Part of a small language model's weights.
Size: 14 layers, width 320, 10 heads of 32, MLP 1280 tanh GELU, vocabulary 32000, 27.6M parameters.
Each number is 200 + 40 x the weight over its row's rms, rounded and kept within 0 to 999. Layers, rows and columns count from 0. The size before them is the row's rms in percent of the matrix's.

# layer 6 attention value, 320x320, rms 0.117, rows 90-101, columns 160-239
112,168,233,184,194,246,236,201,190,197,156,199,244,172,198,187,224,209,178,229,222,170,248,189,184,237,208,175,196,199,167,204,182,208,206,178,236,206,251,213,205,139,142,158,178,219,218,165,226,151,187,226,77,183,185,219,207,209,245,195,229,148,153,253,208,132,194,101,181,272,188,230,133,195,160,159,203,205,194,180,188
109,265,207,175,218,210,174,193,169,218,186,214,229,230,216,218,187,186,247,145,202,238,182,137,220,219,219,168,236,169,178,157,175,180,197,216,195,119,236,206,132,131,190,217,256,207,175,235,228,218,233,173,168,229,261,134,226,229,191,203,179,298,200,265,232,250,206,162,259,169,252,183,168,227,242,200,198,199,148,253,213
111,318,183,166,159,174,186,293,202,203,185,179,251,192,182,188,256,211,182,178,255,159,259,195,220,191,238,261,196,239,162,185,197,207,216,157,253,270,187,204,220,244,193,185,188,202,203,169,292,223,174,141,206,206,131,169,245,223,269,207,174,146,261,229,127,193,224,184,129,235,207,208,204,190,161,174,223,250,193,221,224
101,231,204,283,128,85,180,171,199,152,243,214,226,171,181,182,200,293,186,169,212,190,117,197,258,254,177,191,280,232,205,122,188,155,261,198,162,259,245,157,285,186,216,251,184,225,108,167,131,140,302,225,244,253,217,230,208,177,126,120,201,154,167,202,230,159,212,210,231,154,186,170,139,186,247,198,156,228,215,209,205
108,305,205,211,160,201,245,212,197,237,198,202,153,213,256,213,118,162,185,217,139,200,153,204,222,238,196,233,185,214,195,132,222,198,242,249,142,186,190,223,187,223,175,253,170,211,201,244,261,241,197,209,160,136,228,148,136,197,303,210,178,209,222,196,215,175,211,188,142,144,202,225,167,140,230,255,182,159,187,166,160
103,207,162,174,207,253,165,144,162,265,249,245,220,218,249,167,228,201,147,232,101,187,245,194,195,200,166,168,223,184,219,149,140,158,295,227,170,210,185,269,157,219,88,213,211,228,211,281,214,164,141,190,208,204,210,140,152,165,187,226,205,275,270,204,220,179,156,195,212,188,146,168,151,200,228,204,237,165,193,199,223
107,260,192,210,269,199,168,186,136,149,153,194,206,109,190,254,214,234,255,191,248,164,155,207,173,170,211,254,172,235,174,308,208,231,146,224,221,123,185,202,217,241,150,172,118,164,272,192,245,293,235,176,224,194,232,155,214,204,197,191,233,234,201,175,182,189,231,258,195,174,157,148,259,153,197,227,227,224,186,200,230
105,253,218,194,244,187,220,115,215,168,194,171,274,204,273,205,199,202,175,257,241,216,199,112,180,219,184,187,264,168,224,199,183,160,241,183,195,174,156,149,177,193,191,231,186,218,203,154,205,261,198,159,198,192,184,233,189,176,243,240,212,232,162,186,144,221,211,144,161,153,148,287,251,195,176,175,199,174,181,168,188
115,189,193,177,203,173,221,186,183,214,237,182,187,123,183,241,171,172,216,141,188,181,175,297,179,243,174,212,197,250,127,258,184,187,233,177,213,197,188,210,169,172,163,244,173,145,157,257,213,167,169,192,192,239,141,282,185,203,198,201,166,176,276,212,228,136,233,99,202,147,183,157,192,119,282,206,237,273,189,132,220
117,131,247,146,202,183,185,178,177,209,232,261,279,216,220,182,203,262,259,179,206,139,141,271,171,174,171,172,236,179,169,224,228,276,181,234,153,155,159,147,189,209,155,184,199,222,242,198,195,206,249,213,231,184,201,196,160,129,187,160,190,191,179,224,188,235,152,252,212,231,219,187,179,204,276,129,257,177,167,221,190
104,161,204,285,178,190,204,106,200,182,198,250,184,182,153,222,222,135,232,223,255,209,218,186,223,280,235,207,223,204,123,284,229,265,184,256,204,212,166,168,147,222,210,155,144,269,200,195,254,142,213,256,219,195,134,235,196,162,158,212,223,241,163,197,227,131,238,234,204,216,209,208,206,217,213,207,224,234,108,184,145
101,201,174,270,202,184,190,223,245,282,213,101,176,241,256,192,153,191,183,197,224,243,239,174,185,212,265,185,197,96,218,141,188,210,200,200,201,135,255,202,220,177,254,221,274,144,199,177,174,216,111,187,243,127,154,256,221,267,159,165,238,181,178,178,198,252,244,209,212,192,172,150,226,149,148,237,223,231,208,137,194
# layer 6 attention output (transposed), 320x320, rms 0.109, rows 90-101, columns 160-239
103,159,269,219,234,206,195,202,198,277,323,137,222,211,188,258,231,248,219,177,130,250,210,188,236,185,268,180,233,207,221,297,248,284,173,177,184,236,194,297,147,217,130,172,221,199,153,220,184,194,217,280,264,182,157,199,105,152,209,252,197,197,244,245,226,181,233,206,231,132,256,142,258,219,178,210,166,232,240,171,170
099,196,245,226,206,213,129,175,242,211,208,145,205,231,175,163,200,144,162,167,119,175,234,186,216,221,216,271,198,224,241,214,196,200,135,212,194,208,210,196,194,254,219,203,216,212,182,226,212,159,145,242,100,247,199,147,213,192,176,194,230,189,165,141,232,337,239,222,212,146,241,206,220,201,182,193,171,152,185,167,234
105,186,167,216,245,218,199,175,182,165,192,238,128,116,210,230,129,196,212,203,178,177,184,123,189,276,190,171,151,180,300,208,167,250,201,152,201,269,118,247,154,220,211,199,201,209,208,170,184,138,232,222,159,141,205,263,190,183,223,262,281,213,172,260,136,225,133,272,251,251,219,195,250,252,193,179,242,118,235,237,175
096,220,207,186,140,225,157,237,119,227,154,117,168,271,179,204,209,143,181,189,159,266,294,207,179,202,189,190,237,183,194,155,224,261,197,157,249,168,188,198,227,153,166,187,203,260,235,234,183,211,199,153,212,199,222,247,156,232,232,244,236,164,262,225,242,229,223,188,173,224,130,180,176,252,216,255,198,171,194,255,167
100,272,261,193,214,204,218,158,92,226,264,225,201,232,144,175,193,175,223,168,187,208,219,240,251,200,209,156,101,309,146,172,106,262,198,259,242,156,216,235,210,207,202,192,150,227,185,224,160,191,237,265,151,180,205,232,221,168,176,148,243,227,226,146,168,233,225,195,222,198,224,137,153,187,215,261,285,152,159,165,236
104,132,176,141,189,283,200,196,236,110,182,215,188,168,148,213,142,244,140,183,149,147,262,245,165,214,172,136,202,250,185,213,252,100,175,207,197,174,187,212,229,176,219,193,245,194,176,231,138,228,261,193,238,141,258,170,240,171,161,195,264,176,209,209,204,237,141,225,234,167,232,175,175,140,193,158,184,146,160,198,191
090,232,166,231,185,237,191,155,221,166,280,186,168,193,187,224,138,239,240,218,174,187,178,184,207,134,220,205,89,198,108,228,202,179,244,234,211,174,162,150,209,152,128,179,127,205,227,195,210,169,283,166,121,224,191,239,176,119,229,174,194,226,186,146,188,160,210,203,199,165,214,137,219,184,192,178,276,144,232,170,221
089,137,140,209,178,135,151,140,180,142,151,248,180,221,237,289,231,206,224,264,201,223,141,171,217,261,157,195,137,184,251,244,122,164,234,180,204,195,162,232,178,251,179,202,183,179,238,182,166,228,213,176,246,171,200,191,131,202,199,217,257,174,168,203,213,250,119,278,158,194,176,235,258,192,175,222,180,189,170,243,287
094,201,210,201,178,145,239,195,196,223,274,209,217,240,270,262,211,209,147,102,199,168,159,253,197,247,179,245,146,197,208,227,165,150,119,205,219,168,193,196,118,229,214,226,156,256,175,220,224,232,160,191,191,238,199,148,167,175,203,169,119,212,201,203,191,147,257,249,220,146,169,179,179,232,214,209,168,250,171,253,131
092,207,135,250,186,224,190,166,251,230,200,229,221,224,249,157,112,244,217,128,226,122,139,236,159,196,223,93,191,240,182,135,148,238,261,207,166,194,126,129,215,206,234,119,215,203,257,235,203,228,225,273,166,138,249,229,211,224,219,193,256,162,223,195,194,250,119,246,216,188,132,229,138,243,257,179,189,226,164,215,162
089,214,179,257,243,163,227,191,202,163,209,184,167,151,173,209,207,194,200,202,293,238,234,249,222,234,118,188,186,210,168,180,196,259,153,187,254,146,175,188,143,227,181,211,216,194,288,177,176,191,189,228,168,216,115,261,170,159,195,213,173,293,260,187,224,170,334,151,218,196,187,262,226,129,186,175,233,155,164,131,203
086,149,214,255,179,165,210,228,137,286,145,212,268,216,225,205,174,169,207,242,258,235,161,201,193,157,297,164,194,195,109,240,224,202,195,138,209,133,254,197,224,221,187,209,242,176,199,151,264,186,171,143,214,168,153,252,203,196,278,177,164,227,194,220,253,226,255,198,219,162,196,161,177,209,205,223,230,268,249,188,179
# layer 6 attention query, 320x320, rms 0.099, rows 96-127, columns 160-239
078,146,215,161,161,154,296,276,138,219,236,155,204,153,209,179,281,182,185,181,173,200,213,196,192,175,200,159,115,227,238,137,225,210,225,194,205,214,197,208,149,92,216,235,150,197,201,151,189,263,202,218,183,144,186,201,140,277,227,216,185,295,213,198,207,160,146,205,202,168,266,174,269,226,163,177,170,231,211,221,242
096,217,222,182,203,223,274,266,157,158,237,234,198,230,168,161,198,154,222,176,189,206,227,205,178,203,112,168,193,213,201,166,172,211,232,193,204,213,214,253,158,105,219,224,180,250,194,143,197,228,256,263,281,163,224,185,153,282,227,250,255,258,246,192,224,168,201,177,284,245,236,203,218,138,188,183,155,229,262,284,147
090,196,230,194,235,222,235,212,203,188,207,239,213,162,183,201,282,228,235,170,220,163,144,217,160,291,204,203,189,246,179,176,214,248,226,178,185,192,207,324,183,184,181,310,178,186,203,190,235,189,169,182,212,215,227,165,189,235,263,177,251,162,251,225,205,177,198,182,144,178,237,204,219,234,179,209,211,146,213,149,206
080,243,202,126,171,158,224,232,168,144,262,205,253,228,183,176,233,219,181,197,210,175,126,230,201,247,164,132,201,214,218,143,176,116,237,161,232,159,192,189,230,95,237,227,156,141,237,188,174,160,222,207,261,134,308,184,188,206,249,219,203,269,224,284,215,102,165,192,202,181,223,252,145,188,136,181,154,234,284,230,205
087,180,220,148,285,217,192,179,222,226,194,290,182,156,227,133,141,227,179,190,235,183,212,131,251,205,235,200,244,187,177,131,197,173,186,234,208,177,174,152,175,260,268,151,265,190,241,224,214,235,188,253,148,202,110,279,192,180,171,176,219,178,166,111,275,293,242,159,199,225,171,184,224,205,216,268,248,158,160,180,142
087,145,217,229,204,201,214,199,169,206,201,155,155,194,144,206,167,255,174,146,224,181,154,249,206,170,218,253,207,237,212,243,183,201,189,137,219,227,224,203,189,230,247,308,279,171,176,222,209,176,202,237,196,190,166,208,196,138,187,167,181,203,144,235,199,155,234,198,180,181,175,236,156,144,118,216,166,133,142,210,180
095,178,233,186,197,180,161,210,172,204,189,143,209,184,112,193,161,256,231,233,216,199,192,125,202,206,147,249,174,262,231,197,209,263,238,220,117,176,184,174,298,227,178,221,234,252,189,164,227,206,158,159,189,188,170,305,182,169,164,184,231,149,131,198,206,162,176,192,96,275,180,216,196,187,203,227,191,231,215,169,182
084,166,165,266,168,244,96,158,256,193,234,238,170,235,139,199,290,197,139,150,191,222,119,195,186,207,194,205,233,132,201,169,220,160,252,195,198,164,231,170,172,236,135,224,193,178,163,177,173,175,168,146,219,181,291,159,212,137,212,213,142,113,183,242,183,220,238,192,204,196,193,237,175,116,166,224,218,237,266,229,235
089,167,166,239,267,190,161,265,174,120,125,223,169,124,128,227,266,240,54,126,179,194,188,202,174,166,158,181,197,236,200,182,199,176,212,197,171,188,176,208,182,244,191,219,176,118,192,194,215,208,217,154,147,156,149,205,211,172,214,235,122,145,289,193,250,222,260,174,191,143,288,214,263,230,260,88,190,221,198,191,238
082,162,170,169,209,236,142,184,219,170,225,181,195,195,246,251,193,187,176,216,230,175,209,200,120,135,148,213,192,203,223,105,244,203,237,149,224,209,203,150,155,213,220,285,239,178,284,174,153,195,233,196,242,176,239,244,235,252,212,225,194,193,234,171,222,184,169,88,156,233,221,180,197,151,134,168,130,213,251,186,182
086,192,210,237,200,237,110,224,171,221,195,183,189,170,203,197,175,254,164,214,166,142,222,306,271,163,198,243,228,169,211,246,195,217,169,185,168,199,238,181,134,241,213,258,267,205,233,147,168,211,224,161,226,204,248,177,186,192,199,318,203,152,194,206,204,219,192,274,221,203,249,128,181,220,293,170,192,299,211,220,201
092,284,178,224,123,149,258,190,232,225,238,251,251,162,178,208,203,228,246,107,211,159,220,204,184,205,262,244,173,207,202,246,168,224,182,250,175,206,147,228,175,216,114,214,140,249,161,243,254,247,194,162,242,222,213,172,189,195,96,218,113,188,188,237,202,124,128,215,224,163,261,207,178,111,156,175,240,200,245,173,182
084,226,144,200,188,239,179,247,220,234,250,153,203,224,176,280,109,232,201,228,186,196,183,248,185,148,241,207,181,194,213,280,254,256,246,206,262,204,164,169,124,168,253,213,232,170,246,204,242,246,185,193,223,198,246,252,227,245,203,151,240,271,197,190,269,158,190,285,158,169,235,251,263,253,272,236,241,176,276,149,222
084,227,175,213,209,184,212,182,175,232,181,194,213,182,221,166,157,285,197,146,180,155,260,206,217,139,223,251,215,168,140,174,253,198,166,192,235,158,97,102,169,197,206,230,254,241,182,198,187,155,198,176,232,175,206,150,190,126,146,235,221,146,249,202,194,165,181,234,154,158,219,212,181,182,161,177,142,107,216,219,226
094,193,210,190,228,167,169,248,171,210,200,208,247,152,200,287,199,221,204,188,159,175,237,139,205,105,223,255,201,180,203,207,179,250,223,245,202,122,161,165,189,177,269,157,157,175,209,177,267,193,232,174,179,199,125,196,216,209,124,211,210,233,166,190,309,259,221,163,158,209,154,297,159,217,137,246,158,175,186,194,208
085,197,261,139,194,210,245,177,196,130,160,150,207,237,141,187,198,111,248,161,230,209,211,155,159,200,224,229,220,188,193,227,214,152,165,161,179,147,222,211,172,213,227,180,159,236,198,254,172,238,203,188,178,224,203,188,191,204,156,159,222,196,191,170,209,261,178,142,238,181,187,234,185,208,183,183,147,201,217,224,134
093,211,212,146,175,261,103,190,211,143,259,169,243,199,134,127,193,188,237,277,148,178,219,256,173,176,195,228,154,167,201,210,184,165,148,214,234,205,74,183,172,171,227,190,242,187,232,146,166,251,231,165,148,166,267,228,241,260,234,209,175,189,115,225,198,209,214,128,162,134,223,154,197,232,217,216,199,200,209,214,237
083,188,175,249,181,167,92,226,136,229,165,188,172,176,177,273,173,218,255,183,197,199,212,231,179,192,223,253,230,210,210,229,274,179,189,231,182,194,264,192,187,231,139,235,157,190,150,190,185,175,187,201,254,219,225,142,232,196,162,223,236,290,145,200,228,215,106,173,207,199,91,214,305,195,174,220,239,159,131,221,212
090,212,173,167,152,245,172,204,249,187,209,182,253,241,137,130,176,231,215,277,206,166,205,186,250,178,295,188,178,212,187,135,183,144,189,229,148,198,195,246,249,186,208,267,144,242,208,226,172,252,245,238,136,169,236,178,251,185,228,280,228,216,94,241,248,167,214,229,179,184,226,163,188,179,216,152,269,198,214,171,253
088,122,132,219,194,198,183,208,189,202,269,191,133,129,185,164,226,178,172,148,179,209,162,181,120,207,150,243,229,185,200,200,183,208,148,152,180,124,175,189,161,190,200,191,195,228,245,289,184,181,199,155,266,164,256,158,204,211,289,232,208,185,207,201,158,198,208,209,238,182,147,200,135,174,153,192,210,218,186,230,96
092,154,217,249,260,165,193,188,265,251,249,191,232,119,204,206,215,204,179,235,160,214,208,200,225,260,176,158,226,224,181,248,165,257,196,186,121,231,190,215,131,178,187,202,220,202,248,256,209,267,192,216,340,179,184,206,188,165,191,176,184,180,186,154,205,180,185,198,182,225,221,218,198,176,218,173,197,197,172,252,269
092,195,139,172,198,212,137,162,212,173,211,243,134,222,180,267,189,93,292,151,169,208,103,127,208,140,127,151,194,176,215,180,216,251,194,164,262,186,193,201,287,217,173,148,285,237,191,233,228,138,146,254,149,94,151,232,148,209,266,172,152,169,273,256,156,241,124,200,211,152,253,168,251,199,217,206,148,207,205,185,165
098,287,255,198,191,228,216,187,184,241,200,204,288,236,210,228,147,178,296,277,170,235,260,180,196,223,198,238,180,228,185,169,169,162,239,161,178,263,180,279,112,205,101,162,196,229,208,237,196,265,225,192,193,209,208,107,234,107,194,286,247,229,213,197,218,213,257,245,213,171,196,223,218,104,185,160,256,192,204,102,144
094,248,164,202,169,250,184,183,222,203,185,186,142,200,232,264,175,215,101,192,230,220,90,129,225,201,141,172,200,223,201,202,190,107,236,197,250,249,165,200,255,204,148,228,175,184,150,145,186,174,232,208,237,282,220,204,254,183,188,213,207,169,205,159,201,201,252,227,234,224,180,221,223,166,187,226,207,159,315,242,158
094,243,234,252,215,119,204,222,165,178,240,258,235,245,234,215,187,202,153,185,244,235,169,170,182,126,225,183,185,151,154,222,227,104,125,174,149,225,237,165,182,190,255,134,229,230,215,227,218,252,208,241,196,200,178,230,178,172,198,167,170,214,188,159,201,212,174,255,196,134,187,204,195,131,220,203,205,197,232,205,185
093,218,217,176,214,207,182,220,305,205,229,197,194,203,175,254,241,170,255,183,211,185,218,222,201,204,197,122,228,200,188,193,213,196,159,235,203,188,192,220,212,217,130,181,189,242,221,242,191,192,222,227,193,198,260,111,175,210,149,185,225,174,157,284,221,128,146,182,205,205,212,222,160,171,196,195,225,225,153,157,178
090,144,170,162,165,256,219,242,175,191,218,283,175,165,246,220,172,200,153,134,176,181,160,248,237,148,177,215,218,164,142,275,179,235,203,133,239,227,162,206,220,185,200,211,197,279,191,248,192,159,75,191,196,178,123,232,176,173,214,220,192,155,197,191,125,249,139,240,186,143,197,284,155,130,224,194,257,231,186,190,222
093,164,221,250,165,191,252,179,210,183,232,199,197,327,201,205,180,214,191,130,239,247,259,222,173,306,214,185,214,144,125,132,236,218,195,198,227,263,205,218,224,147,130,142,208,153,258,189,170,184,244,205,261,213,257,162,129,189,182,233,190,187,207,182,215,191,206,188,220,253,241,268,190,181,225,207,115,138,244,207,247
087,223,278,169,216,188,132,251,186,257,179,264,273,161,226,207,165,173,206,181,195,181,204,277,191,202,121,196,213,181,189,240,199,174,211,151,129,241,194,279,174,167,182,167,215,209,222,211,248,251,209,185,217,207,172,183,225,185,187,255,195,178,166,131,210,208,304,241,258,201,218,203,229,226,270,195,223,231,183,216,255
091,163,199,244,222,235,215,206,223,180,207,156,203,192,185,197,255,158,203,195,185,151,171,180,168,212,188,192,176,195,251,187,213,214,245,195,225,230,280,115,221,202,203,166,184,322,178,127,117,212,239,151,182,170,143,240,135,190,249,231,248,175,213,192,217,215,215,207,265,215,236,151,157,171,255,183,236,233,204,190,160
091,147,197,190,271,141,148,242,155,223,190,214,156,134,195,237,192,252,290,206,224,235,179,275,267,214,190,262,266,204,190,180,207,162,179,188,186,303,232,179,177,153,213,232,219,257,211,216,197,130,154,174,202,219,207,258,248,284,131,126,237,229,181,192,159,231,203,172,243,180,204,258,214,263,205,271,182,129,197,132,255
092,181,188,175,212,228,253,189,224,225,180,214,221,286,179,207,139,253,302,182,144,101,159,210,157,179,222,239,189,246,204,183,208,165,197,181,174,243,128,215,221,248,125,231,204,172,211,158,203,190,173,178,217,199,143,202,115,128,276,189,162,207,239,201,226,229,218,259,208,202,269,225,213,191,224,213,202,185,215,180,224
# layer 6 attention key, 320x320, rms 0.101, rows 96-127, columns 160-239
061,206,159,180,213,198,137,197,252,255,186,237,157,248,258,181,199,226,214,252,259,265,233,177,236,208,257,212,229,164,232,272,262,221,245,260,288,228,211,158,243,245,219,122,144,200,202,223,220,203,175,208,156,153,155,205,215,148,156,131,163,184,206,255,141,280,151,202,228,217,101,220,232,290,253,215,226,182,209,194,164
071,227,264,264,138,189,128,151,129,225,233,181,122,170,213,233,248,148,181,188,215,179,183,174,188,216,246,247,180,268,285,104,206,164,179,215,155,183,182,214,258,151,228,217,202,260,241,233,178,224,223,175,203,137,249,182,198,180,211,244,196,195,176,186,231,174,205,243,242,255,252,199,224,132,191,221,187,161,186,191,167
073,217,222,191,213,220,233,200,213,222,246,166,233,203,177,198,188,181,154,301,174,237,225,205,228,201,146,220,228,218,200,202,206,204,158,115,200,272,253,228,148,187,183,207,193,205,205,175,195,198,221,319,197,223,225,186,246,168,284,252,141,193,180,197,225,200,297,121,206,279,248,161,176,208,179,215,214,137,237,166,207
068,234,210,144,186,189,249,183,210,149,197,162,183,175,240,187,196,160,217,217,207,242,283,173,246,182,241,198,177,199,242,202,189,183,277,241,171,188,185,207,103,284,163,208,179,240,125,167,199,224,277,166,165,205,143,204,210,292,182,251,200,188,185,162,178,208,194,236,196,271,222,195,237,240,274,205,164,171,187,207,168
078,210,169,216,264,232,254,187,275,177,227,181,259,228,246,208,204,181,172,135,133,191,178,265,127,183,121,112,227,183,163,271,174,188,244,202,161,138,199,221,201,275,137,213,267,172,220,172,253,209,229,177,198,201,307,141,166,297,184,195,251,273,293,215,176,202,167,149,257,231,186,204,217,194,287,189,182,226,219,216,230
081,165,182,226,202,231,207,271,248,178,205,158,213,182,218,219,267,210,219,157,137,206,163,182,215,213,107,214,173,186,105,185,156,235,227,237,256,188,165,228,246,217,195,208,128,198,137,225,176,172,157,201,194,186,189,222,220,226,224,147,252,213,172,205,144,238,268,200,139,152,216,164,151,181,210,176,259,195,178,149,241
079,186,190,264,225,185,181,176,221,225,166,228,203,181,256,242,241,201,258,182,284,230,201,144,145,113,184,164,145,201,168,168,140,231,109,209,192,203,225,211,198,135,221,222,203,184,194,181,241,211,194,174,112,161,189,161,139,226,185,173,148,149,238,230,265,253,191,141,250,209,219,229,198,276,216,184,255,221,123,243,171
095,206,205,180,208,232,191,180,259,218,192,241,269,172,193,139,164,176,177,162,188,170,206,218,215,251,273,233,173,288,210,282,193,151,243,197,186,218,226,277,254,181,200,178,204,119,227,257,205,177,234,184,157,170,209,207,203,195,203,132,223,155,204,158,232,226,148,238,227,197,180,221,230,233,308,175,237,139,180,174,108
095,192,283,236,182,177,164,248,180,299,196,231,163,192,179,215,177,226,213,227,172,162,226,158,183,167,251,228,203,234,209,149,224,196,195,120,215,199,249,161,221,214,174,251,260,261,245,177,181,199,179,174,140,162,217,161,158,171,165,194,249,206,174,176,184,210,219,242,108,232,276,162,168,165,220,252,296,227,279,260,246
087,245,260,187,212,159,215,197,152,177,113,121,251,230,236,114,151,272,212,261,143,247,186,175,201,219,200,212,241,139,195,205,169,131,255,256,226,201,262,174,202,187,168,170,167,227,127,174,143,276,266,188,174,207,209,135,137,199,201,276,169,170,178,180,191,188,235,234,196,179,235,228,267,245,236,231,230,211,215,206,222
094,234,188,204,254,211,205,206,268,171,284,201,150,216,251,157,203,217,176,182,227,252,218,257,254,232,222,152,125,195,133,203,227,221,160,148,191,205,221,211,158,211,214,199,168,195,216,213,196,198,209,253,217,243,161,227,283,181,247,111,243,208,178,102,247,127,302,144,218,241,154,242,148,224,198,212,191,201,219,285,196
096,129,241,230,248,218,287,203,133,258,177,167,190,222,220,162,257,167,210,208,195,161,248,159,220,203,148,163,220,181,242,211,239,250,236,194,259,233,196,151,272,109,157,144,217,173,202,193,128,189,111,214,194,166,139,139,164,174,236,200,250,203,204,238,157,234,253,252,218,180,210,192,194,267,264,126,170,205,242,222,230
090,245,209,192,221,183,197,208,146,198,193,223,109,230,185,194,241,211,180,139,184,247,244,197,133,252,189,236,162,195,168,135,185,219,205,191,193,217,175,139,168,243,169,158,195,193,120,167,207,200,241,220,202,207,220,184,219,125,90,200,110,167,169,149,183,269,215,148,201,230,238,213,221,163,187,223,170,187,113,239,254
096,213,156,220,162,178,277,233,267,145,194,231,320,153,184,223,196,115,214,228,193,214,221,211,201,265,244,213,193,181,216,223,186,246,288,136,187,207,229,186,218,195,173,256,170,236,123,178,201,271,251,207,181,138,257,237,244,204,216,181,244,158,155,235,213,205,164,242,229,171,218,181,240,147,151,214,203,194,188,168,162
095,152,142,154,179,210,141,204,178,249,243,180,146,150,159,146,221,247,186,181,174,175,172,210,259,282,225,224,244,212,264,193,199,153,215,117,193,152,236,185,209,228,219,243,226,327,186,231,222,255,197,194,150,212,177,191,161,202,288,226,197,241,229,215,151,200,210,257,204,124,219,179,173,142,194,146,290,218,140,230,230
093,244,198,179,137,235,155,155,248,193,198,208,196,152,192,186,180,225,166,198,221,213,209,214,212,203,238,219,212,194,297,197,213,193,196,222,194,155,135,178,235,185,275,218,249,188,236,223,198,157,239,175,203,260,199,171,272,161,203,185,222,167,209,174,152,216,224,212,178,257,218,258,230,187,262,237,230,233,184,203,202
098,209,137,179,257,254,244,232,212,165,122,172,237,220,207,147,235,240,216,205,192,197,129,244,226,198,174,159,172,228,234,191,96,184,275,165,162,184,239,210,178,186,201,210,124,184,168,185,113,164,159,218,170,278,222,134,206,219,151,138,194,184,200,205,120,207,227,231,221,214,120,190,244,208,139,180,219,238,228,236,262
091,209,222,212,161,193,202,179,231,182,171,177,179,184,153,216,113,220,263,214,160,180,198,179,154,280,201,224,186,227,247,187,192,199,296,123,213,266,217,288,187,183,190,210,222,230,174,132,209,210,228,158,215,171,181,225,216,292,178,228,216,169,205,168,252,224,194,228,176,190,205,225,216,218,208,187,148,189,177,146,240
104,152,181,171,197,201,287,218,99,179,167,276,249,213,249,144,217,251,205,240,179,213,136,196,243,153,208,157,236,191,200,287,232,232,267,189,256,139,233,168,131,177,200,209,179,164,233,190,227,160,209,258,174,152,147,166,161,180,258,214,223,294,244,302,207,146,268,245,207,208,164,118,235,237,247,214,191,171,181,205,224
089,145,161,158,184,242,155,196,264,279,214,241,118,244,248,213,226,221,211,197,186,203,235,145,170,239,217,236,171,194,200,184,171,183,168,196,265,213,173,178,164,312,224,238,171,178,197,152,252,146,213,178,162,206,194,263,172,196,189,197,144,198,204,193,205,239,179,220,205,165,227,171,122,163,198,211,256,289,149,157,188
098,238,253,140,166,199,219,147,155,215,184,150,160,274,218,165,196,201,210,207,172,153,200,164,212,164,223,238,172,243,235,219,179,181,178,222,253,231,185,152,253,168,226,219,214,191,182,181,199,193,206,154,229,254,228,165,151,203,204,155,227,194,171,254,232,173,183,265,191,134,277,193,195,111,111,199,193,168,249,208,145
094,258,285,206,226,197,178,202,217,223,275,178,159,159,205,194,211,185,200,201,238,119,234,231,211,229,305,219,162,184,276,221,170,137,161,187,194,218,170,239,264,212,217,234,203,241,171,208,174,215,253,168,231,178,249,197,252,154,233,248,153,143,203,156,254,217,149,322,236,184,224,193,204,227,216,160,210,161,204,229,165
096,238,204,176,235,153,248,143,188,217,193,229,228,231,193,260,269,231,189,189,189,155,156,223,189,202,105,183,314,181,150,154,194,228,149,187,156,238,256,165,203,168,202,207,169,196,194,197,246,181,218,215,167,184,230,218,224,226,219,176,185,207,181,254,203,248,165,221,252,194,189,188,215,262,175,190,190,106,199,218,215
092,137,237,252,198,193,251,188,173,202,179,210,278,241,140,204,219,231,178,232,150,183,216,220,260,219,271,273,321,218,295,252,213,191,177,230,179,224,182,180,249,150,142,191,180,178,260,220,216,150,212,185,149,140,143,224,228,178,216,212,210,217,175,172,230,165,205,305,230,186,276,173,190,203,233,222,150,216,287,170,268
094,183,195,201,150,176,210,187,187,177,251,247,206,279,159,190,145,185,287,184,151,249,233,161,164,313,158,269,196,234,220,198,178,196,218,171,239,212,181,312,301,176,170,252,212,190,174,211,226,175,160,126,198,173,137,212,190,203,282,199,123,167,199,228,207,207,222,212,181,195,243,163,135,228,226,273,205,190,210,168,234
092,184,224,158,218,202,210,157,190,186,213,232,180,217,250,179,221,181,174,170,208,164,196,230,165,260,230,220,177,202,135,247,186,174,228,185,174,237,219,250,249,129,254,181,201,178,210,130,217,148,165,211,200,143,245,217,129,244,239,191,227,250,170,236,165,254,227,106,154,222,237,190,186,248,203,197,191,166,219,167,147
087,219,254,228,243,207,150,151,261,216,256,137,123,223,214,199,188,185,226,147,196,156,167,181,259,237,193,263,146,152,282,143,208,220,226,179,170,176,229,293,119,158,238,220,180,161,263,92,191,248,255,206,179,230,215,208,192,192,157,197,214,194,200,228,210,181,213,270,233,203,268,254,222,243,202,226,178,179,212,222,149
091,210,167,175,166,194,161,219,221,178,150,169,156,139,152,177,189,187,158,190,249,242,151,190,160,133,220,145,178,178,231,200,227,154,134,151,198,123,207,175,228,237,147,267,127,272,93,155,178,136,175,203,203,234,163,181,284,96,178,235,170,229,231,165,172,155,233,163,208,231,194,243,228,181,213,172,227,185,139,183,171
089,211,158,124,170,223,249,163,201,235,183,246,173,164,194,228,184,215,157,236,233,232,191,195,207,192,143,170,195,102,198,251,162,205,202,87,202,153,149,259,202,172,156,247,174,142,175,213,138,155,77,223,176,225,211,222,168,210,119,183,145,247,257,206,160,194,146,215,148,202,233,197,218,202,117,187,205,155,194,217,275
088,151,218,157,278,155,215,187,215,164,151,121,210,117,184,224,188,212,262,223,216,231,181,171,227,234,231,243,275,225,246,208,171,261,191,173,199,201,189,222,214,239,170,209,177,125,191,196,267,189,165,217,286,169,211,234,189,229,178,141,190,271,190,223,168,190,211,254,196,234,195,259,216,180,126,244,197,153,185,194,185
093,212,274,190,131,144,241,188,251,201,200,151,246,213,221,240,238,181,210,223,263,180,230,111,194,159,250,157,115,222,181,137,161,148,232,200,248,215,143,253,199,171,221,242,200,186,225,209,198,187,236,227,172,162,195,193,215,183,161,158,257,133,286,233,208,183,185,200,181,230,167,178,182,183,213,172,247,265,201,279,222
095,240,283,150,149,237,192,233,177,229,218,207,266,232,182,207,163,159,219,196,164,285,233,191,186,228,237,86,186,164,191,160,211,182,223,205,209,186,254,168,189,141,250,191,151,213,222,192,138,180,147,117,196,200,199,223,162,220,197,203,170,176,206,131,251,220,209,240,214,256,195,121,257,172,212,185,208,207,163,172,197